python train.py --hidden_act="swiglu" --init_std_up=0.0159 --warmup_steps=335 --train_tokens=553200000
Each number is 500 + 40 x the weight over its row's rms, rounded and kept within 0 to 999. Layers, rows and columns count from 0. Numbers have three digits each. The size before them is the row's rms in percent of the matrix's.

# gate: layer 3 MLP gate, 1216x448, rms 0.0381, rows 854-893, columns 336-447
# up: layer 3 MLP up, 1216x448, rms 0.0371, rows 854-893, columns 336-447
# down: layer 3 MLP down (transposed), 1216x448, rms 0.0372, rows 854-893, columns 336-447
gate854 109:458467392483506516474512468517508576433433496503500541474568523449546481425493452505474537563513505517502444529503485462510546542496528495486547458452521522522522559511512449509512454558526510454496502527475569438468484488499517529567486468489510534420416526499474432564573479493401554395472513524523515528516525483456493481551433509562
up854 098:520539460486501462560447481444521527521501516523487493546536549507526522502539453580487476452518558472492512576400497486452504518510489489631505518507489457497424523521512503534446550439432491562462475530511519485445480492486537433531456591496516511422493467489554464499444526476512507475477530483544470510538616555494507568544495534491
down854 107:466473466563489540502492483464486447496550545512515442512497484535509510515539555543562463430500557509509521481573499468412485519478566564527468479489476522524487497531485524494509488537531522459441476396430464506552450553509442547534497530520441508461551535557497492477541455402533531561529527483475569491494469484565477469445495473419
gate855 099:478457477485471476498458455486521468435429507481481488480497479526538477509526499493517533531525498523527567502469443465474531548515517572493466542512481437536578510544473525436494509522424599458469470490607456448530488445540521474504432517547498491519470538483533475425501499466524501491524449478452493523546533511497558448617540480491
up855 096:477435532535475456493526461490462470427516520488526442589497528468478462527464508491494450585469548423496525499468428484540567423543450455587447543486513446598501475524531518528447451512496509479508486457493460501458602452518521513551543499538432503447519556476462419506498443514461495480513476473470564514492500484560582483518489526468
down855 099:522520454561482366522526523536506487455478490482516524568537505549474428448420576445492548524435601474585509559531517480517488563455460449525481534535470419507475464524442433503440470484421415498474565485407505523534575480605513475531543501504546480485511438504505555494489449461528410539447509490508492493496547487487454520497490532525
gate856 100:511539526519559509545497543499611484500482461493559486472433464521526475451511484477563483438480486560520491495539503485473474402434482468514531566457473542519554488513477586513576460534551508411555490505474437478512510444563557503503463530473468514539549513464450527475523500514490510397502511511566511494497461513479495422498451553498
up856 094:472489451485426471584507472472559512597502546414479525489504497543505559487491473560481483538509492464457526443510513516540507547566539460498529408532509533479442463550506473468430521506445537484505574494472566502477517476491505488567495550532478439513530420499506479546454500517573463511525497523483497578499511525488402477511515428455
down856 096:516509505501532444537498558492517450503467492499538535443505497537489497495515521543454521505498546493481465459507481541533522505437481499476537493451472433550507490536456489507556509505495481410546523478438478545489473568528470483531520406478422561429464527558472513523495512546490536493525448491518513553486482538497528562484481506487
gate857 108:468522485439482452518517502441511483468489474540577475497537479472512444409549540522445507597470558448459513388501522485553498429531512524435490520467462520565467479551458527490500509481517550523510489522497456433541422501453472554495475413586487484500504550544451515525510523489561515590560475540487602479494502506485520532463522501543
up857 103:516573476523502423429483486509428437476453482473479460460445410484521541549455560573531496476526510506522535536509451448494501459557538512544503452484498487461449468525519511497508456516549463565517490491500555463500491510476532470421507479444559528536470473422455531525546523546427600533556394523518574506510510421452456501533500520494
down857 109:540536561452426434486482499489499456497505488555568471513482424479461414487472472552527541560578551511501464518492469492481521473462518420467523443450454467542474537506464507468499544515528446505479483510447464565505426516469500478585579508535514530494520465539470522487530543507543573519392514542541509475471485483545458520491512482563
gate858 098:520487423533499520425472585486555497544433498489478535496536452459516473428564428454528449490555451497466477479566450444507479489476489540410468514497479500513625566474446597537447478543564497433429503446615468456511484493539506499535481514538482518494479509516504499495501570488501512503438500472510480495487529491486509562480423509539
up858 107:454472575452508463518418570533587548522486425524515466483559464521488485479559540502555475450531497501442507494464511513494466475368517534474460504454496456525511497431516541535491529506561486518480457499470533543448355491493524538504465495541517511464472533496493535486483504493581467538586435458510374501466464509433517493548512513490
down858 104:498530505591514527468590491522513476447468533571484487545399506487556513513517494539477473489526517555524547488533511473510544448504442499541527567497467498496531523486576473508489501501583464496489529529498419475589447495505507459436525477523498579499530512481499476506531503472477513485505448547537461493504540483515536538501438542488
gate859 110:490432514433564403477480484469520527555445513484555475486464481514496444584480571469478515530551479569560492466502416467448461565562500464513527452508540491445397465539458501477463456432512578568533519471482434479465462472474566468515452546551414495505458503492508528523481488514551525485582479436419480486519504514523497468480570481469
up859 101:497526471587439463484432483565482506531526485506516501469489484539483522535550532511448475516456470499580427489556518444466512521521517490526437482482556580500510588549479481535518534526476476474453525506430510473494550505496457490559486493509516530524506429420478455504517463484526519431486472583496465424543385540486490575468502503429
down859 107:580452461448472452494433485475481555548497491547463512452529516502438468573572508478565528554536508495456511487430460462506492547421532531514491465474528526495537624552526498530444523533473589545448547524437507431409584430473478494543546498593501459441508443531482458526514521470512498482493469565449497501540407457494374511518541509483
gate860 103:470469429488587487506555484542528484546482520477521478384548481478530524578473485502397493544474495490535485509502540533515476547531542492422552545462586515483556467494463443552410457516518506453572496471529377474506482496490520509492490468607474586538518520475536492547438492555516514512532471518416476555506559529480512476433470470439
up860 105:541490514538476506508504501506456440510502463518567482460438485567438544520499492572625473469497510512498532477401467496582483540518530489467456520504548495471510543513500474542461519552647505465504555516389495459477530542569493513445523476470520473501458462442487551488515506481519508523528501499519605501480439517491470619569507482503
down860 104:453496570510507472509488446460517472507452482454514508503549533487483510509482486584579554517493473493548454457450426550561439471515506480502478467467486557497375465412451569472439475530484522421499462600457523489481524519517449474494519551504469506469467483584566513510546464434463500501451498530485521531503573492500497585527462545484
gate861 102:521434518462561573437465434453569549505559454460500462507472553514553566622500544472506512487497527438608520530524533502496454467458507507470513524558535483431533486435481502515465582437529548529480499511496470472448571481566509514496520493469519610519561588507529504479499461517439488456490477437432459487492458579479490454425594447473
up861 098:518512507518495518471428548421549536454462455443556523494496483496485476462497520437485480488549504529505524547552433506422467502492474573566535501505511516503537551446468492482590476463471606472521504558482548507436511487525429547547586452468488469516491540564484493511586427504458448498551535573491518492471537513477495541463500542535
down861 100:519498462472503544487482489471527514442465533458536507535472519517528524513439503504503484523519375519533510458475472483509566421521561545506506509478554436494578425491537476502496545555547482424431491482501558510545461533469507525457672530486372495473566533524484506483500450461475500421442563466550477457499465498474460483492533501524
gate862 119:511471520529521514507482475441504451465458483622494424522525487501578487550535479457412511505489564512557478440508501442454553446484508527513565608521547470462565502467474539543529492476496570498505519428527479512479553518448493538440446476485430491565534500467432496472559518530476557446465448532529526484496475438510495534537475467437
up862 108:497569451444455473541430494497531462502483508515516547507496451503507497433487497591558536480517459498428453535446484502481445502550470377495476406471460533501376483567519439475497480494485511544503512499519625526554471491491516456528496480511510479451518461527506497465444593482619497552468523471549437510551487511415392520475514559544
down862 099:456582534491511506476489554436561508611548518534552555514470508545549481490495492556530472514482546510478435571536487487485446498528446482508560519504524518509356521572409478507523486509573497569511484539486563558486536508527468489536479458503527512517485496451497516483537496450540516543448557514566508483551551454568404471509490589500
gate863 100:473494509492506481494465487549488473505426499543534478520474433478442551484486481557565530475549528481505490548509473485539512520485514437570516449559446489478482519561501491478484568505446472478493469483466490560528542497496505489490477496555502458557486511437473493485509557444405510487490504600537550532539503457507512528504484466474
up863 092:529488501534502502440461532615539535473515449496462461512514449494516582543481453509558416556496582503474517524479468532506500447502529507560521521467468494493501584488538544537479497492522555447573543466552507541510538529529491510446533444483459557509513519487515512500542501482469500427548439380536468523553458486482538510476502526493
down863 099:479442546570612476496486425437560497505506523489544490481515436504485466502508415505429446517577518558470514499503504522486538506523511536440539554559390529493540523437500491572458471479493496530440526537466454455467485460419513508511602505515477478509529465472443536455491516497565476552491435481505492474631548500543488542557530425503
gate864 104:450451464492643514491564513521496544491517515506560487516520569491478470527457458510520458532508495447573500479485534529585576496419483498501469475443491465561487534525496483518509492547462504492588481474533470471563518492559478533512492546483521487517521534479483520469488432426519560463544499543513450587553538530469447558463546449502
up864 098:470426502510519505513505547423465522452517475505452465535476552504529539506548494480536530527451479558580465473441510505554473459494517501464512526525539462504486501515484492501493544455429491452522547466538470531511540532479534513474478523538527503474514451529497559428483477470564504489524504502465424456565531427396379529444532545553
down864 098:487602525486532523418505531561467547515452515564457513501548530456386475527487441540516484447593547525474532514500552374602588471486531526574501531451506486581504479547530453485525411488501551533504439472491516510561491463589517508462500515443545535445608533500450519526474523577464550479501487548510547566451477505486491472540438505523
gate865 102:512462496555425478457474485561504536479434438446508434540542498507531543517426562536487509554505494518523531485509548528490528464547507449645496611480539389531512432506495519510490515539496516462474516459488489526505512541494534557530525551467449493360518481442486463468503498541466462499499457504481510552482493516511525430569516560571
up865 108:522463589484472549464478563442448572538524555505490413528501470498466511535504492431465558529503521462513509543511495463523499514524503482481502439512494481525548441538493483546505533475477521474427488488453488444410494504503502518490482553437519486526450539513514445557550522498485479505539520515533509473518521547543526547470500527464
down865 101:501406448474466483493488520504504537496547538518437441494509518455519461468528560471450533522525473398430524503535400505513555423523520466516509514527520474525573484483509547462396498490514529493424484516470494495431472570566528483542579534467491550481508475556478546461515484490522548438597477482510443502498525472574538499460506532542
gate866 096:474422465453541456542465504471408555466476532543515390459541451530554493561508491520517518572535559495492447504436518506476561480442569503497448478578561440493450455521478472493517395477500508453521444450484504524473445557522472491527493478543516488473486437440507525510506491496513498511565494513481449513520444508514463506521569502468
up866 091:498556524574481555463538494553605500498550454436524553535498544512460534445500502492487510419492468500533635482493512465533479477575439491474568526450459495516546454481475520489490579579446506466474582508494516472492521425490524513452529525459529543572521482550453521470465494529485508517466472547492514474492530473549572475472475523517
down866 087:554505511514461503450480499566506506567541491477599559435422527499477499495475469547503525484554477516488506507563473510575498506537432431516540492372453522578570546502264517502524551569493527539587434388487471518513534478505479514467533520540524549563482537527501456501450472512489602552487446528526522498475537478489547467522484446473
gate867 089:485403493533493556502533467397493467480492577556514522517504516454472409457523521442497480534544474520476506515549485495478542504563506559473475465493463514475585535535454527520505521482419474499464470520502494440480498454512524459488536501562515485580471449515481492537448498486516527575486533464554506522501517512505432516419494600496
up867 092:470490434467492499484486526463404481497483452446507470507427434493468563453570459398429498448542469550531535466507529483485514499444528502497501526501489469482502513507477502469539445487594467434427538469569462516562490514529508456504500568505549522448586454548521477399499516472487565531513498477477510522494501541484431482484488510510
down867 091:488460532437514505506571539532513483498499446521493539567492463459500477504446513419533507496506464525546576482551489459595551498510480438469499468434531501449521410504506500438540448345516536458489531539483496462474560451455504507536462516535513519489530462400516557487503542484575470532476525571547546511509481488404498483495543441463
gate868 101:476430509424516520510507531497480469429472514554447465501553486521514509476536531456495536509523468515510518578450497488584527446533548499500483539514519502482535541526495463617496493527418446561510548462450408517520510575468497512449442462467553561475529499474483503469500615544485496509526554449500617461496490522481556543447523479449
up868 095:572533505508499554508518544439599551513454497531542438484439534486512539534508511554504549519491484575504449458502513532438530447491522487500506531484510510479587530412488502519472495551467482451479525532518500451478473572491507508554517547457511521495519551482499453463497515508440514477505495444489513530505459478588490544518521483553
down868 104:521532535514510562450571516493453507562489533569539486501496494506492423566440530494473432452525501469527544521515546535529454514489529558474472475523495511463469529504581479571503495465428446628504537490414521529441539421527516456503589440489438507464481454424513477533480571495466468570470484470526453535449473442517491570529461484515
gate869 092:515537399529539512543500494498552506412452490474512479506493498536576524533507514494601577506517536546527490490453508488517510464423488469457504448416544503543473498428460501500482490536493546482510509382557456540526528513432542476448481441471498485452517453483419484403469502521524585475468482569503541549627464499449492445595532409515
up869 083:569559436547536468565536486531535468473460494487545525519458510524517521474466539497571509498517525505525485506448499525525510464383537477467555486420559479534484549469541493440460533539523503510546466483487481512524573525451504517469482440501497471442485430546534550439494465499501519472447420546474502518596443532489511417576543474551
down869 082:568498503490485529514504504521504496535518496438451560497465501507504513496482516453565497500507498504469527517495479485524473452494502507504534499452483487570441503486798483498492471561499434552524465477445517480495479495477495534544500485494524482502454464559556494457527509476532526462471502484533504489453490541496516501530489443495
gate870 092:476480489479459505483464493395514598510447541497528542476492512436510547504546559472506568546484467512506464500500575533557535515597578513525488581530441448513560514504480488595518451469430451562452500452483447526447468539442503526579494488446465511506503500480575511464502535548492506518514512416506456486512449512477567529438494476462
up870 098:472544518532428498490436516459495444586517395564435512527536502497432447497443510498537492461428512508428529506506480499449434557523540499488466510577497499519500474520517420528515511478530504623522519570559459429546592537512518521523461533474464459511573523539522595476529493517457483506494541537486493611481513464501492451543488488524
down870 099:480492508491476575567480543490522457519572509532513471515419543519493557464497502506442520505496523553473505621447458564568493506508439536534510538505491521529490488523454501496498559545495571479566537511509483506496585459515477474478550482464427527524508540512527651535453502529504520497487532454564521568509512523542446458483432508507
gate871 106:505497482484475459535498501534461449567489416540438473491477447557507477479498498461502535494532539572565531480529506514536519423445524501426519437536452494464524550510476508477600483516532480529549513439495508467477498482457444559458546477511593400564484545514447524530487481529474492535490481508555518539500488435505527547451549520467
up871 100:472492485526479532536506521525468535522475513460477459501384477526489507406477439607536565521472483561435485534530597489453469468524536553524567488430491537534485468516487468494522484454505539536494558513470469553561506530468493531503545539491518509536583507549483470519510428515515460460495475458456458495529520505475495542491557511476
down871 102:435532526437417544473512504498502518521478452497499447542519463528465536495414499499539469546426431466549483480461482504524496492499517534527520510528473469489480490482552512505538509540555493419518474498534571551448419445433465544490528415484488463563461480483470557536502608557503488500503513436605553493573506457495457447532518454489
gate872 096:513504556578492416401518467540575460488492431525499403501520510522460547525547509454532446508485574556496589511479532501506486552600506509571500536535571500514531494545452508498608506493520588511534493454432527549540513537564510519483495527491487494503576451442498561489510450521465465465549504490566468514533568500442504516527566486505
up872 096:478541491474474498490516449510461451553480553484416544510466441499508500483536543519449423491497524579470457524483436540450464557476534564479534506543394500575589539564513447533484520458535566475607521420519549459537532539542505476517563454489467473533511495479519473541532514469541444600529463486487539459531499530440427555504481478444
down872 095:470501586507427478487487447507477522482499489546538477545519498497543492505476446477498527480498583544524521481542495560461489547529479433443523508521526426512523493558520436477546555496490502478542493492474472501611514513556548497528573516432476494477544495586490484436519451514504410554512480428490499545489484599531461466469514458499
gate873 105:508523482464468458406461431469493454543498491482532463499510477469516548524534500397481503443553487513494502429528416516513523495545504541484546489484515483492585510496499471500479509463495554545494485465535438439456576548496522552481461527460520451478484515494403491502456459522417583571502554469564543506504529406509483517535459492447
up873 104:481452435476515439435459411471580486495464476448504472484520477461612500526499553492497510476532500521470545494483437489548502463464475511477548511509531507528541530448497539524520481499487541502479538475511481422440531500467532481469475501435518474425485525528442500507512501505407610555451516525567495511518553432497444505558407528545
down873 085:524496485479569418518502480450476519491503501534482534534488500528444477527533478475504445479465526468564505440472508499519450536444463529440517533507512544474475547488671528480503499457500467523517510524558493428484518494516494540468511503499515461481519508520463484488549466535461560529564460476530497523490531474458534551481480527454
gate874 103:485402436508551545527440530480469481492502502462507453500522424465506530516535486509502542481543495509469433563572497442517528416492499547505535520534477493453550541479507514548533452558452464502526531508394483450535505479504537527506529496448540496597492508443496457526545439552541474499395501601459476490467507506441499525440532525521
up874 104:538482518504516452552580552560462538499478542515548524503475468512523515537509484482559385507436486501495490472505424509459559393497548485479512509500517549576499495506542459517516535503481508546462485496504429527504539560570474488543498543449462481496355551476446479455447529512424494554587504515513463476510489537489501482501552417449
down874 104:537506478506513495460402514461541494420534455494506477466497607513553491502541480517544521471536511471491482434385538470508504386601429475553477463488507440515465454481508490530495489547596481522523520520449493511558531538539491483501541588547536501513493519587429522432505524380453482488485508492457497537514499516509450512575450507481
gate875 100:500555524491547479535461483516497505498472516594497471494529529508538443426532453486511507555528513403562503435543535447556539504494491626523532518457517467454511518465494500551445484547482471533523529486454463508449478501556511479519413439498508428450444502393418440504549477524428563495459507532562606483492511501550575490482471554576
up875 098:508565435479441530468464498479551481467489510487537476500563536504531515544449527511600451489481464527483641551452493532572451453522509435537515534496495527555430469480483453494514535514521513410499448530492545505479448481457473492564524537539502487466529520547498450475418457507515498522537564457472440478536510479531489489544499475601
down875 102:543511576553502494542507462437568508506557448492481538552470475513509498491476580487528490550480569429539511466510512497480452506474599484524524485451515447428438570506383496535549513465536514564472556518426576583495487547499448558481527452427544550460490460484504570429551481491531530570509461562564494537469592541478511515522553573507
gate876 094:516480464514539559480515521547499495570505498516508493535496556460549420398460470476461442450514489507527507467504467517505457540441494471491441467461498498466479492439466409491543604536558559462479493505463453453467494464478529509594527451561411520519454468578538557476502476439487461580523501538441490470503446444579488552544548504443
up876 087:483543528513563499433558536551441481474564508530511519531482455498458530538500463544455474448482569470502575492467538559434531450541527429599477475556494529548412466506507528497519439554538508588499502468494542508485512485548530556428527490453570437526537515461461450535425533448478486485521522493502420630484533510520504527487519440507
down876 094:401526486497447498460566474509440549463503498521460497517482435430530516534454551526480486474511533471505496434557453528434544425491521615475495502556533542529460467514406546585464484428475445486467516507550537564529498507571465507540528428457503424498548489503488490474442498580540526530524504539522519504464470499458437592436561532552
gate877 111:403500461438538475567501537526463496498603495528425469503502442583538521518418460416463508536489536557495516511340502513486483473491473464523503554504495511552484464543448532485452474563561543494564497503570509464444514448489493468630496508507482474506510482463490490536395618529429492516501480526482499537535505538469526388519468499508
up877 101:526506494542524500496531467486527448443503534489500520499497479461496515484485497513535484498530516484467476520528568458560548525501426501467546519384550513417420582467508416456527576571490477459549534517541515544428531492490494539492527470505437508568523514438510526484521406481507534556409465514516413447500541505535431502555555504521
down877 110:525481456535501514487474493418494509564511531513502434488497462461448550491529491452482454504558476510479507504469548399501526459492492521531471543462509506427527484419458497511525515454518474536490545493497517447508454490492500458495521492497608446488450419505485551412479533477455454470389442531585422546462450523454491441527486491537
gate878 096:510472526522510538529421452518496509528544511531449449528484557524510524442494565489482496426399508556556442512551551482453539458472479458446510510532468485442520482468466493523502481567437481473511557521514522521510509548469525482479438541562518464490479500524448502481502505569553452415477554533501471463478491569502551514534556482646
up878 105:484523483424468521547519531546527459564509475456489484547475513507517421537429552457526504547527516502448452515492495554449417461500503549514428528458500497448525495504509455471450558577494475522528479528495485512474443555491592518517553470459462455466523472541505434425557548477455514521515448444449542438478524560495478453520560542500
down878 104:504534480471486488529451467510486506556482547462592477514492484514491487534481562592467461540514520480478503479495528519416469552455535512524518371513500494459498475521491522476473447473521474485559492489580495464570518527485548501484441511480519519570476502534501463477475480501494555475591453543474544499482531487497504466477445548475
gate879 088:478509507531521488504427491558468458457500605477467478518505564521504492507447520480517519555483450387521501509448527526456544524504408484533498510474445449481451477536483467559561517594382531505519495444492462465490519497503501509475530490537547430460496496514541452462505528563571518482507475574490474568467475434554530605481549467502
up879 095:484492555422524487531552492470440463488524512470545535487506532489459516531495496476509509505399486465495452526523471491498451517524517470499424545455486474471521531544486495485517572465500591561463547586470489462479517500534437518521498575455472532487434489560515495472510503520543562468453496476525501585537443458513558438482593489512
down879 096:492513475474520495567573467510456438455446503569478436513525516509499529536486532486445564452509476555488506525468485463497469514502457503466495511480537487461521521510514517495451479548506520501507512447475532519495456479546509486478499510541581505557554452516487443522476542492560549469493544526498568454430521453530493506526483463545
gate880 099:543492554566473491433485492427502453506473477478521458526482508557478505478623487546459489473520526508530501572509533553437531514569450466462482514485620561453432495478469568566489482526503457542504517516507492470483536490556518475537512502480491536479518575427508428463548518490504479485494518459480406456506486511514483498473473567521
up880 103:533577449430488490502556469525500508518487497525436519553530519537485445523509454466542478442452512483472516517513538529523432452468463500485470604562429443487469495536525530512577518448527537517546522482430508464565402518488511459461526472472454617516477457496524457455543520432514491534531481487523454468481483531504463525479439515523
down880 102:518463537454507577576499496433492506520419470584529537456493517508478567512581532512477521467486524458453511532529492493534452500442496544494572491506461484485498450489444458441455482487491496536503543513509606575474505459424416509467501473454458566509460498532574494481521510529528544445599555462538519558508514458518497556495461503556
gate881 099:536460500499483440555479529510496532516506455501547494546535456542560415512548507431463543497574492546475557503463526474461485472552458525525489419493497427480512494480464545506503536487431499508527510496466496544478448551464430470507424482513493498521493551601460535521450491482486500545476441448536485485489528488542530510529449460458
up881 098:471540531507525539538498510532473481496491524475459545500543601508533524554506508448491489514440566535543447558504499552467585551432470476449522570513507523559512484555489524552568515485510474481452447538530516430423514565448485522504472540501419488472460450449513501502450478479533467496536456502507569509487469527483466549479524480497
down881 100:523534481479476558536566564500479496513411505482491506429509472525505536487512516514540473595523586451530414565507454496466464472427505469506511525475530494466532430533437452490561501435457431491529419501511454532519493518445468496526492498509449456497492509453548528487441456423487529528569477541489538582509520564445439555564500498470
gate882 100:433520553511529524506497485493535494465538499474551520579508522473511487454502529487583482512507541502462490463466466474569527430521458502509460564428537526427513429486438495468522507485497453477567518459516512515533486497546468457492476571467476457521504461544511453457475479497496591511469497426495506492517483512476489522508508462554
up882 106:459497398375488502479549515488591535573529464490471473512531445527530502495569537435541503563483487450458472539505501540501474552504496458468465523500553552511416486560498534529483494480494451500517458522479522537437528489456552510465522544447512565557477483550530491490526501518507532456476605496564467468476435527458537459525523504531
down882 105:502536471517549450447464514535510488562507533490540572480410567537537462505555455542477482544495479456421585480524531568464572533535541507506469493466526450489399476504411441450453440564540437433556456467538520517461498514472435534459490457493491447486484557438561461516482528558592456502512483462491465446450502515471459515471553467586
gate883 096:489559448562484438472505472508472494499539413511582468374473457512496465507473476480509486508486471499568540456530456444517532509509521506499505432486567516532538533517463450465515461518542417473502484521523471440490487513456554489505448511544514406478589520513515444436441526545479523506534531592490507480472470507462512518474479528461
up883 105:429498505409472495483524509455464487482546476532453482486491535509502446463497590505472474511491496526539486460512446533534550494487583555447556471484530537607487478435510505507490455478510479486548544484536479508494462541405512507453502477473452479445497487425584462523470533503515557436495520532502499416482455473539493497538481434495
down883 104:542479492606518529514432463529514467521485454479516503422530396505476572513468507543511526501542524441532572543516460461540416529479514493465543561531592454463434563468584515402536527502490492470508443462558421537501395477496548504539498487463530505501484474467514466431449470604501543451495526472494439489451539447507478511556519439503
gate884 101:515478458455523530484416430515461470538495464525550532444506492478518481455523481466509435509441589497482501500463519481428470540550514503550423514554495518455548530478454525534441470515473477568492500479537510532538554520524522501517461401388545544494483539484429449541558535506456494463495473496559562509569510497434534509506479524547
up884 107:597469513486533526521472516440573432520479427453537448539505530533436400587569447479481428494574483535498517520545495515458412554460492472473544489415517460456542515487460579537455560481434537511464482472558491465451451495499521432505450473471480544501534523542475552505471613481565465534474508397506482557518498531481492594555553493459
down884 104:447481486547456526502530471451556512532460471499584481532491453416458484530467533498448484445594494491476479523617523456496517550560493599492470394540473429485472532474396493600550483468513541511432495455533485496482422507485577487456501579493425494482485458564479537478500490526564526555433469587477457530498469513457524554517613540501
gate885 098:504491614521500535466466501477478522491510506602568480484523432483449525460512576499495527480521507494525549497613513545479504476529540500557465445505508461468459474517458477492524532594478504504524510538483464480520444485496512524432462495475527424471453527460479491486552489522491501555546535546404621480495521417518528548459544462461
up885 102:476563481504488472448485526536568493468520501531566518493486394502474484505478471560568511514418483527447445492520515534541436479468568490472497489468509500490494525561480461502533512495459400482523497474452578545446517474468441532499476496438426455478493521491532519462516475546454543508445507589439517524522467535502586578454511477532
down885 099:442466587450510500483423476460453494452516510505570483479546573533435490477566502450531511537526430507504503507437445501450471453582494520488518479479552499488484495487557498486491477561474521433567534498486515520513481475481434498524503529539476486548550537485507545446523414380483465501488468518544460448541528441490561517531492574492
gate886 102:493478495458453491509446434483501488459549474563534479519570501549526486572503430554572437479605485504430501490510433477504509500573522478451534409488475451457492534472469476497445486560500478473475595524560433541456565443511567491484533475532458472495530545495488583509438510473498453536530497471472470572545574467516472512503521526521
up886 102:500450493496457516536401400498500469481580510542558477495531539563531486604472411559569414497571463498464491472508467469510523555555532474492512491525468462485509541477471463498437494554517484457502608519556442507408503458531549487459520446545493488545548533540517571506475502450495465514516463470437547527493554484529479529520488528511
down886 088:511519567505477502511536516575481472455537492574500476460556518593544548477518474523583504524559531519521509530493494400497497523548525471521470481441486493489517548471685399454497502503555506557432576535512496492392566502498513503506472441498503420517518505546538551425491531480542476488506490480502514489487479470467499472557537492506
gate887 104:512500444430564513523494439378538560487495444525572489475490489530572535507405479452557480496533542553465427534514445495453534549502552533467529426493500486454529455506498383476429516529504589543534564539465534525467506459556464499482449441461574504432387470446422521490496539546501443501486437538513544532531511449449517480490537544525
up887 101:461507467499493466487574495590464503480560523465520534528493475446484535516500452529560514472522511557428502499549532433549567562526481510474465636519521487528510518486486515494461451433580489481509488479519532591554452459547533515514513502513479522510538485499465460420546503417528513537519522522474482503548468453513463431541473479437
down887 096:532533505418538471434534565494504540496567508506508518500459495480514492483493470484533497490460510574529503474528491517498511516553514457414487536517525518493461563491613460517485585533508487490556562517525498447470436498483454558548530510525473473494507528551468533456540464470583464526500557465561529440459560460536467471491462609470
gate888 094:521461468531466487621492518386467473498513563461495449489512454530529498565547511465533491545499499515473547496478473448472509507537464451495410515495502517537527525516459555493474429537548485481514538511483511411470485530408548438502469510467555539544518514463470556495490514552581517485471500520430494499545571495495541511574531468395
up888 096:524451448508515509549515493510421466537509466456424469456517514502527573544517479487531473536486475557474532541541492443484554483542464434517504502484526543501520562522502548569444415510556544517490497491512499455489502475464525476520467474443546495535508487509470516544443546562530482548492495480476462526537532484494564510529495503473
down888 088:532444478525467509499535528517472515538474461516510498534507478520439477499524528504546508397522490457508548504495492547495467470525516435518499487521447494473483483546758530485484461485499524556517529437470517486459534503488473477498481587500455522511540535503518529510494472542516512538497442447512477483485546544568501539506484500434
gate889 103:508507485495542579469529552496472476506510511508582495522450431538597538469529522452496528538469483511504468532554512510472574601508507564505443415546481460515417515447489453545495453532525554491499563482495515490508459511553488550549428494405524550465491427484556498460477544498525526528475477497451551533560507529462519508500519485392
up889 099:441454479502511438515450469441482552544540531486482517453520500525473504509451504469424487454465452506502534357520516500581512496473521453457474496526515546544493497470512465552383495408479505507483481519543481554500510498476512476503516500592474419485431524531465521531467536433524468527452550404536508467459518446542486463458497488543
down889 097:506532544459456464496484443462552514510513434525483526486545489461399503518542495571476429421580495502527499513530535492507476407560435509546440525491553545516499515510394451517477545490479507468518443462528491461469551474481545480510506540527518490515512556601489496525530555541561525523534509447535505508446483533529565438467457533528
gate890 101:472499519495476470539478481492577487469521420507508479596456528541541514540518569464502442489461467487477446516504475573460547520482487456437499474526451520512435498515488536509540542488507519465414503534493475529477473509496466523475541502505444504490550527498573498493537504434543541510596498494449491481453440503528532532498463503582
up890 100:459538522463531538500495529523540550465500471591470450556553583530448476572499533457484499472499415546555435556584532504461487438492506466460505486495485452463586442514510487455521507459497577529468471507437479516546419450503507490521502498524505548456569512483461487485494493552477482467496467539491435493469484482507524524430463537433
down890 101:530525496467512553495488494469512423481475495534511545350511581442534489494566529559523507474587508463534548549415437429514526529474504453502540493419497555499471563441513503478557538519505477498485512520556509486475461501414514525474494445432484474553474489495444493494540464508467458406419483508458515494478517400523517452475489446552
gate891 102:553576449464438503458533510439469473521509510482565527471510522490447527468466466474467523417507546504563504533521508549519510480570558479478507480492544513470474477515469479504496475528463453540467551555503401520523500535510492417517526497491504441497474506522520449469485439512474488535540448516462511520484468481475382572496413489483
up891 109:513562442530522542503494537524489452544451461513468542503528484474495516470570422481489438434405486501529517502474514525539493435457506465479494461478490521490506443431495443499487507494551484533448556533480457470523518496483451543451513499524530454522533481525425505489470489544488554522484551474465512525442489435563535472481544544565
down891 104:560505474423477484456451572469492420523478491528493489500554519500455493511531460493492501526521481429549481452581509512444423479480534519493510491471455433552470456462485500493448529439505525473516511427455483490553507537512448468608435531498546461468456558506476481488488462429537505552511494522490540466524525491527457565450423532487
gate892 099:505491530516548491493497476510528478510524517530489420555518498481468531486575416490521530504534495520536455469439479528469455504550461526455498463538517535494541528504467571512503592581475430503513538453492495558465553531495605418541518522557480477475534495505521471448538495454536436535518500448483510423472458528446467537479531590466
up892 107:483545485507578517520501501466494535538525473419543482479542513470494499499500502525486474508460525524513536577511510509499504415497554453532605526453523445444450473514472401509449450488408480514490483560508472452506464476526420472450504488531513541516465486545490524530481492566467542501465483529457411521537531521553469456438516490455
down892 098:496490520520544530519471510475516455550492488450538436471535418506466508512513515467502491573478518477497483459557533457454523422407482434406544487421437438534513493525425462476502489474465478531477534490484535464552504503482490472595506411541478504473491478503515504536555452527481481463544465547517526574546620475550496591534536487466
gate893 101:489440531488491494498545493425500477485489489472450462507471478449526482471544524407501535506507477584477502511591503498471485513500485479442495552501468453472476444546441536448477444402507533524497473482499449604502455502537494500425462515576419560518483470485453487508485495489491513555477554493443477491505464549491427510537515495510
up893 106:511509469522496495550560466517507451470506549474506501458537535584521508382554506472477551456524500523477478547503556514481538522474439534559474551555486484504532519477506552489441449505498489470432627520484534461464460528502519524523457481530472481417565520462482534531447541471478440476469472539588521552522549558455455560505472521524
down893 104:494507431483548520454494500434444484447567520470511479493510514535534575502499493504467534507515516447553482567528475549522432511473480590583542460469587451441539500534520471474480516576555503491553475533468565514461508523445504499545488540506502516493538481491555506490530517450537468572358499472576452486536488560468529524494559525486